python train.py --n_layer=8 --n_head=3 --activation="quick_gelu" --qk_norm=false --tie_embeddings=false --init_std_qkv=0.0576 --schedule="wsd" --steps=3400
Each number is 128 + 32 x the weight over its row's rms, rounded and kept within 0 to 255. Layers, rows and columns count from 0. Numbers have three digits each. The size before them is the row's rms in percent of the matrix's.

# layer 5 attention query, 96x96, rms 0.135, rows 32-63, columns 0-95
080:131158085097105142164173112125115080052134137037090137122146151052106155167157119145160135074170151158136127075130144107114137146116070177120076098152131136145133145138196129077065096106120126164163123162143126158125119117127141156160166124110175101204169126103168149153111147131094130082
076:123110134172141079101099179131123078157115149072118092128120081163132132178164159086095160112099125114130194100122103100162139169125231102126180135146096182087138099127122110143141089169107116125072097108186093141145155151131110052089167148144184143132123069142142107115121129139130150183
084:089088113196153076071124149143147094112098151089134110152138059107078188135134139098129125101146075084136186093072048108096123165086183141146167142079127159111105127113155147191127099142135110111157121099152098116120178126135142073101155141111158132145118066104131138112134177077140141165
067:155083106156134090090112130111143130171126069171142123145125104227133093141126139110122124125130130123124107160090156115069099094126152071161161168101161115140133113159085135145248153095085070117167111107186142138157101143147102102139101082118064103110106112087148161119107118103147092176
111:104067127185149103054116135177152108144128160112139073130133068092080197164122122110191134079122102111092171114011079117124155143110197105139143166107155151098096111147134150165170122130117117108163122086103132095095161103118110076090126117139146158131152098099105153129106151116128116140
074:145140088103058114145086148113155149192147083135128153146125132204159089143121124161137152138086116170113085163111181101058091066102133068134143126140175127118121098124100143104145172118106109193174097090165142174169135143136082113111136077128106117109114114106118156167142123126118069214
118:118143128131054114072118124146145071179142073113140066179152075153099143118151163098127157135185106105136123139160090114128140196106107169132159147125089251141126143173138124181134137157118143121168131137165096149120157181108108133137098143096120132175113068153107079133161171117103119126
085:147088106127127113157082162140125105118135077198105174094108106174113080095103147130137152121133111162134131098154163117042101121082058181204131105138147142130090103082165161134191120094139079158139082088183115125170159151108117131103150118100103087101114135083122106132159081134144084175
126:072048137202124149099113147166197081180120143131123121139069059100075145107135178039117131111147101108083172105064084129110167175089128162153165168086110150125102109108161104185123133125155137096119108125128148093125142147111170106104103150125145171128124147118144094115131145118162131113
090:167125136110136137112019126147115213211137100153151112132127124098140140157133090118145209104075151132128144141134149085088127114128129070132104131144132093133150124094095177149170138141117128172166143128114087100176151150119097103142208099179145125076121094113134099192139106135128106182
110:115136142044090158124204073117140088186137135146135110131114127134133149150158169061106131121165086149101117166155100154159139098124129160066150146120088194116190129174133098101107130126102125109132142127193122120138129166062180139158118155176159205148123154145155119121106146126117179066
110:084121164083098138073153106130168106180125136144153094133124121113118159142145117097162174103149109116159168134168082111143151143085100183117123098148080237130109125149176120158120052119142140108146158085108060123165149159049100148142169149182121178124100131110132161155118146127078167135
119:090176214130154137067147122121148107150105141082138108131130104122167084131125143064119157086086096135133155141125085123198157178117136126090083133135089164148104112062111090083086033082126123089090149171096109094132129102107094102110139170144152162149111139132101163154140097155168171134
104:140093132100133153101144203134132123153080155147102182111172061116140069089153135062125134080147126101133134121144090119065175190088061210133095127133105137109095108138156146116111126166127114110097127165137102102154121066124083134125122181114091117104114106106139046145157134129107112185
124:196178118078137095181201136106093160079159096154170123109145144111187154101136108206115116127084128118169096102164167114111094078126127147147121097165152122112102127133137153064172130176088141145155120129130111209081170133144097094105124065075160096114113157139110125139140091137136126166
122:149113174067177160111192100134154084144154100098138118179118101164147128123158159100160135118168085185125109174097140114105117130196137143109154156167113104108112074134105092076104100179079105040080132161159091114138104134067133156076121166146112151142192132091153107136123096153101138134
133:136134108082147163127135146128105125193150166123123160175114159156179102137158119155165097133092138112139097164072141177157090050180134117095150117145152078172181088158097130076087154127118175103089179072078162153156152073129092164120149138120139092177170136104103186091128096120144125150
114:113126166074139148139175110093097062127149200120096139151085156145120173150135115093079104099101106158126087159153138152141120136144113186064089136138053124151194136154143088138134080115114128059088160127184098148157153113114118140129069123139151126173082179159154116186093170130152112107
116:164153142071095137079090140139123115168146087081104101085174101107082147129153129079056135110144160069089137120133139129162124148095141153114126132164111216126124145172127111167125125114159136148142083114152121111153115202125053121130120105172153204140067158087078124148145129123059136114
100:151148152168147098145166153103129154090113082197127130131123170184110107154084151152179121157160097138121152081131173096070155153135137181143174114196168220118111127198125118098161164131125087131178045132142145147176107106142109117100116099104104116109107129095131121153170129099100083153
103:061096140148155153152136144104149083120140133119139156087111118088124115148147094087149122114132073157120168106145139182102153180069129161145203088105153140073095124132179075183073080117167103080149096101156138121108158149102129130152146143097132139115106213128141157082168122093073174087
105:117144106158138085062150153090118106128101133092128144147192143143074183195113114143098152129092103063143110109152056121159193093178139120107109147121160136137109114191130109145143113097166120189157105140126093170087173154111105087106128120163168102118103082141117107176155177062170108117
101:129151147063151166124093081142131090128188178102114170146133220121092102104097142147114142104045137122101083158147201117126141156099157096114118121107085152099118184077088087135100113098086169073074172124130147146192105114094104098127156135150150173130154113139156124135105118136116079115
113:119125115098102115082102093081147106184123108129118090165140146110093104123177207109083098103079105065175129125151088119159124181133142175143117116121057189139097143153177131144117113059076167095127100064092133112171141134129050173160100171152115142151109123126129179152131129123109139134
115:117128103102120164101094115100150147144126172114183065133124198119181159166080146157103132102087143156179137108145108096143076142112158160107138104132121152110126143136122177123157145179150161127156138081116138117141117130075081121110116143136108199133156123171049216188162127056074122118
118:135147091146113135146127144139091149063136166071118129136156129071129122127138152113145055133078140064116200101105119129104082110137131128076076118115143114170088183126108191147099128093148166126145119189086110106094150157140181141113187099117149102132179155149116117169180146119120093216
108:158099160146145142116108133111148137111157145174155128156123145219127158107122129157060115117135115063109126107139145126152161089106116111146089160117188146123047126082053102104134169110148111091128136136167167100093079129119040137117063117141131144140128226178114125151148145097100137157
104:029138141172123079139123102155141132064129159164084159119130160145049146122073101166115135124163129130123124129126132168113136068102180108073162158085115129135105147105124159144144138127161081144117072081144157096101078165123096136110173064081148102156092096116120142195151104152174147134
107:108125089098103176150147108099177152147091161101129167146045162084158163165113111156161120111137135122169134119084123057144120108130190091145125186159118125139103126171109059122116139107093126151148106118143133183127094091081171183091126123130095113105136163125077125123097154170128127021
115:122156085142202176149083127102090081104116107123152135150076134164162106101101190109082112153136138136140115144134146181131112119094161113102095094139104105120129125167125095151185159167083195151082117086056126135152093088079113159101088152217091138115131134160126087109106157168112093157
119:092112148108188208159173087121119123122112112177168115193122185167176064109144112113106172145114101136138075165167115160170092143159133126106111080137154106143153108127099122109071121045073148108072125161097188150145170116103126153096114099130091152080146145146137136140104102114173146124
111:114127158078191154124134130166075089187127117113170142182143111082127154072151129075148163120110057128110123124119092159164138127141138152188094157106105171115184126106152148222137172111174149111080159155160128132125168116076052129097133126128140133113180092128130126108147167156164121087
# layer 5 attention key, 96x96, rms 0.147, rows 32-63, columns 0-95
078:107093132121120144137115115105066161194127151115137123138156145099157171147146120136117136126149154116076122095140123141100148129117146101111111153173165113114204215167111120129173128177177163140147118154140076102113154133154079175194127133103165154036080177100089044094136106128149114103
066:150142113126124167108140084093158137119125136127147082067077176138167150135135068115120153151154128141113123133189120121161122151122116112221124091043107129166162124120115127131177094194156089069116178183152118155153130139125149156158124157160076179104142171149174175171154160072120102125
080:154105084167112120142130149143132060175121111120137132111126163118125123148148117072172136107126112207082051157148178155134143129141123139183159098044142114124084107172140174131153145083055080087114094099112117090177140115154123156092154149147139153112167176187176172147116095135138111154
066:181140140129099182139156136145134134072137115113142106138093172117111100069107152122129133175108136133162099166155133133144135174127061173138154115136068187172078055100096132081111114104121062084089129116046181147138126168174154124106124150110114119162139074140064124085110134143165170122
084:162123119172141114155136136151129128162128113105095107149165154175135111168123078051136133122096125175072044179138156144126132105117104144192144100036081102120118095053168143083125096099105127101108106139145098115164126144151162121157139138196138153164133150188145166143115077142128176095
069:141096200126179162134169058129172151095204130179151161169159154106056096096138188146075139132150133080128136100140095183117124154117145184088115138187110186151088115141098125108106139140145105093086139157070112149132094136152113104098123150151128122142106073095140079090143131144140162115
095:191161139152178112083222147117135093124141119070154117132101148154160191175126132099197170105193170135112113136109137124097132159123132097084137110090101128104129152105111116071111049163190143110182092154140139080095080151131129105143141123114115120200166108155123158142159165115130133127
118:143147169125093129117155093128125219169180134160162048168149163122119095151150181110068101114147189102106187133116143159115078129101189132068109091175164134121107155078111136115125098147139101107152140151062164104107128142185129143100143124169096134154114101111087087100109100130144124078
093:151063074138162113211077150103085178148141052130093073169163189153054111130161113158098166114100104175138117142147186156148144112093106091135139145134156090104128117088117166109102105087114100175120115092147086130143127128116124124122128132115153106132100105096164171108145121195163169093
121:129070154149115151111222079110123129107152111171099163155133161113128091061121170203108126159136135105159182110177113158164090131107158116105137153205100193142133130164061087097105140180128158112116101116117151119122112110173085136082104116124120138078108118104116143087137145115087085174
122:148143113160072115076140138124134095155069110063120172095082062117160157155143116110212154119141106122186146096153106064138139186149111141152132139105063145088100084101128119121071069085111163117127124170170089133108149133107146142126178140139135104128123184145164123146173100151140120063
105:080108162169123145122140156141157092135129177117070132153088175201094137132109154128112132069173176161060103120142146096119151098110117123137146109101055130132096154131106095083084095082136109144093139170102104133126138109117127120142135191133082158143178110143085121127171124116179217058
117:148142106152051150142076107080115157192080089130107129126128103071085111079143083081141135105111127086133075119146091130115141122142080101165087125088192084113122093131124146160123102073134196144182134147185100145052123154159070142153147082164144116143143173154126133126134146155154102130
109:099134137083118132107180052101143122110176149182104146146133149139119101063038115173119170117124137156136128119120102083145098113138091102133134140198168186120145143147071027142148124123080131151179123132100126138118155098119159132141136105164076129092103131078137112053123151131148080117
117:138188155145140117135146138119122112182110095111129148076131138166084157128153136063165090151105136123124181082165133134150186118113200081110152127087129163119138117169046109070104087096121130117164088171125167109091095132155100157164122099152146094073141132139144101171049077159094151102
126:117088147127111162087114196125129114104072194093103116109092097135154140100168168092133141081086143142130139064125056174159149157137076124162109128066106096113125120127140163178122132104098102184142104146159124137123187069051153119106195148122149147149124147113124116173171118168164137167
118:140163049112084166138112173085080095140113137101177108127119104114195185156119141097101132124147078074138152113159113129125138105140182115113124125104104111132135091138150105094160091087101147145122118193168120158102135133098142133112171074160152076178146145137148128230153040151142134111
109:092131060096063145136115143119156166120113090105117115138151072122087156118136167130106102095156132112158196177121096140086162166184134162079144136150116106116166163097154135140116140105125115056150178203156135105116170118108180093170144116132129075158095198097180080161141119112149165132
107:072154107132085091119141094131042077098163130158144211108129144130135166126092061134092080164134110131130180175060143118191155112142122119141148107141209150187135129133173151138115161093157098104114160094139119125122107113122157061106120101101126123093104087122153148140159159106186147132
110:112145169158156126179079123185149059103099146216167148096144085199131135188110114168138106141177218141112111166110161104129101087104102117179117142108098127107093148117147167189099129085129110143128188147102148142164154118100102124106141145127133173100170130123112164180116134123153089111
108:110163165109158080097118158090093118129107128136153125054143118134161140116079176119117126116087111166147100127233131179132136083139110114138118150132103122140147154102071114112179145164109140092109072090085109151125166172128028139137157134183096152079184115099138116114204115113136117127
107:150122143145132075096090072157139134094192081180116166124131120156052108152186124159149154104080123167124163151115092132150090114103189160068080111130146165127112121148104109111160192210083101105153048150125116139153135157119071110173132121146106127107087141110098154142142139154099153138
136:159123105167082137113154128095176136146085140090132114096086111082165143165114095098150166082111125178151129143138138064133147120118091101168105155081117107140100041017120158108142148137106178142142090143152089124099118117143121172110150084147162085194173130171143166087144099148166150113
106:130217102156159119121124152078101059178091161086141169090173071089162140208143036112163140089087124158167148123125135115115162089109152148202093117097103093166114103162129166098136152120106069137112144119124096099119099119116120148141146107142112107166096083150115150163144140145136117146
115:083174121176146117223148147142100073108132108078079143152163144118140100180182121113121137114108132119079127101076177153143171108086114136129076103079155122144099159070162162155176173124159151116135117182101069061172104169156107153125088167127129093118123107078133109154137120115143104134
109:164139063114128150144166136070192161161200132157154151122151220141086153157125156156113184104147134160165126128102167121134108152134122124147114106134186146145095136105150148115153133120122092139138142169105125165123099155135069055102139088102085144182063085125113170110160152101131105053
098:072146135143102107146127100108095100176109081139135043160114117155097096097068199107201159129035110119179113160116128117145125124119159119112173072093107168137166091049159167152093125113145148166096141144158117112172126125112095130099168104120161131099115087113119126140139151186148106137
107:185094096113144179069059132142128100196147088107130113166125076166147127096114105167173137157139122160133111162105120128213150182126138092154121138154045087156139129141116112111107126168066127138096143151104121144148132167109068115078125140130110177182098147090099106141102050121145132125
100:092196119092130152109121144138181175118155141137115112111091109159098069146140182103179117138178134151115096045133141133151152111142123082107124118126128083119095177112124079067165154174164106172104164162157116119142103105137144089150169156109121083192173128105033087125132123184124131128
108:122124048092103118125170070155090112132096065202147117086163125094153148188212108085146081162150140096132167116113106114100138105121113129133128136109072104120154138113167180156134120126142142137146104119177117113128138154130187143081153115096127150178115095132136061134141151139227109105
124:109125114134092095147139129127061153092093102089120072122156141114151190082152172170164196094175166092149133065132144126122147140174134112138113149109110110123198122171147133114136150125151167179178103153166111141114119080090165147177179113199148151176146140140108124210159145151134157112
104:170082138162099153157087086174135153136134233165125139136134151154129087071095152143117129097094149102166101096120111119106135099116066150135147171097083087148116167114165137141218166206131147146103081140144117144166101094107174134159154145158099141078151146143164113150164127069121114128
# layer 5 attention value, 96x96, rms 0.213, rows 32-33, columns 0-95
096:105128129126161128063123097130122153118081118105117149143139154108118153154087070135168096121048068202160128128104140094102133134094061162106152107126150131151098161202139093140112157152110206154123153100132153171173135083115203108095099134098138134130104114141103137115159228123147116127
090:115120185098171096192167110139150114082118091086122113111116129086101140180179150081115091152123139107142110179102104155116091115116126088172085190078138105154120127163150102113161103099167122145105126148161108139177118059169127128207093179131077144122144193065155141113112160140108165146
# layer 5 attention output (transposed), 96x96, rms 0.296, rows 32-33, columns 0-95
101:151169099136120165148142126155142139128122111125147127108135181106171105119132168136045141159141148077143108068165125138149105195097150182109125122162133202136109143144095143143124190104072146137130078160170114174157078106104165129173120100120054096214111141162096083124124126087149091160
093:093139103148061112119141110133142149125120129098110163089186123123111066139136107118134114182099098083155061095138118121186075126169157163161113113064092100135120116156122194187088144107144060084099128163143109093110163153107158162169149169134094085067132114135152151132139131117192158075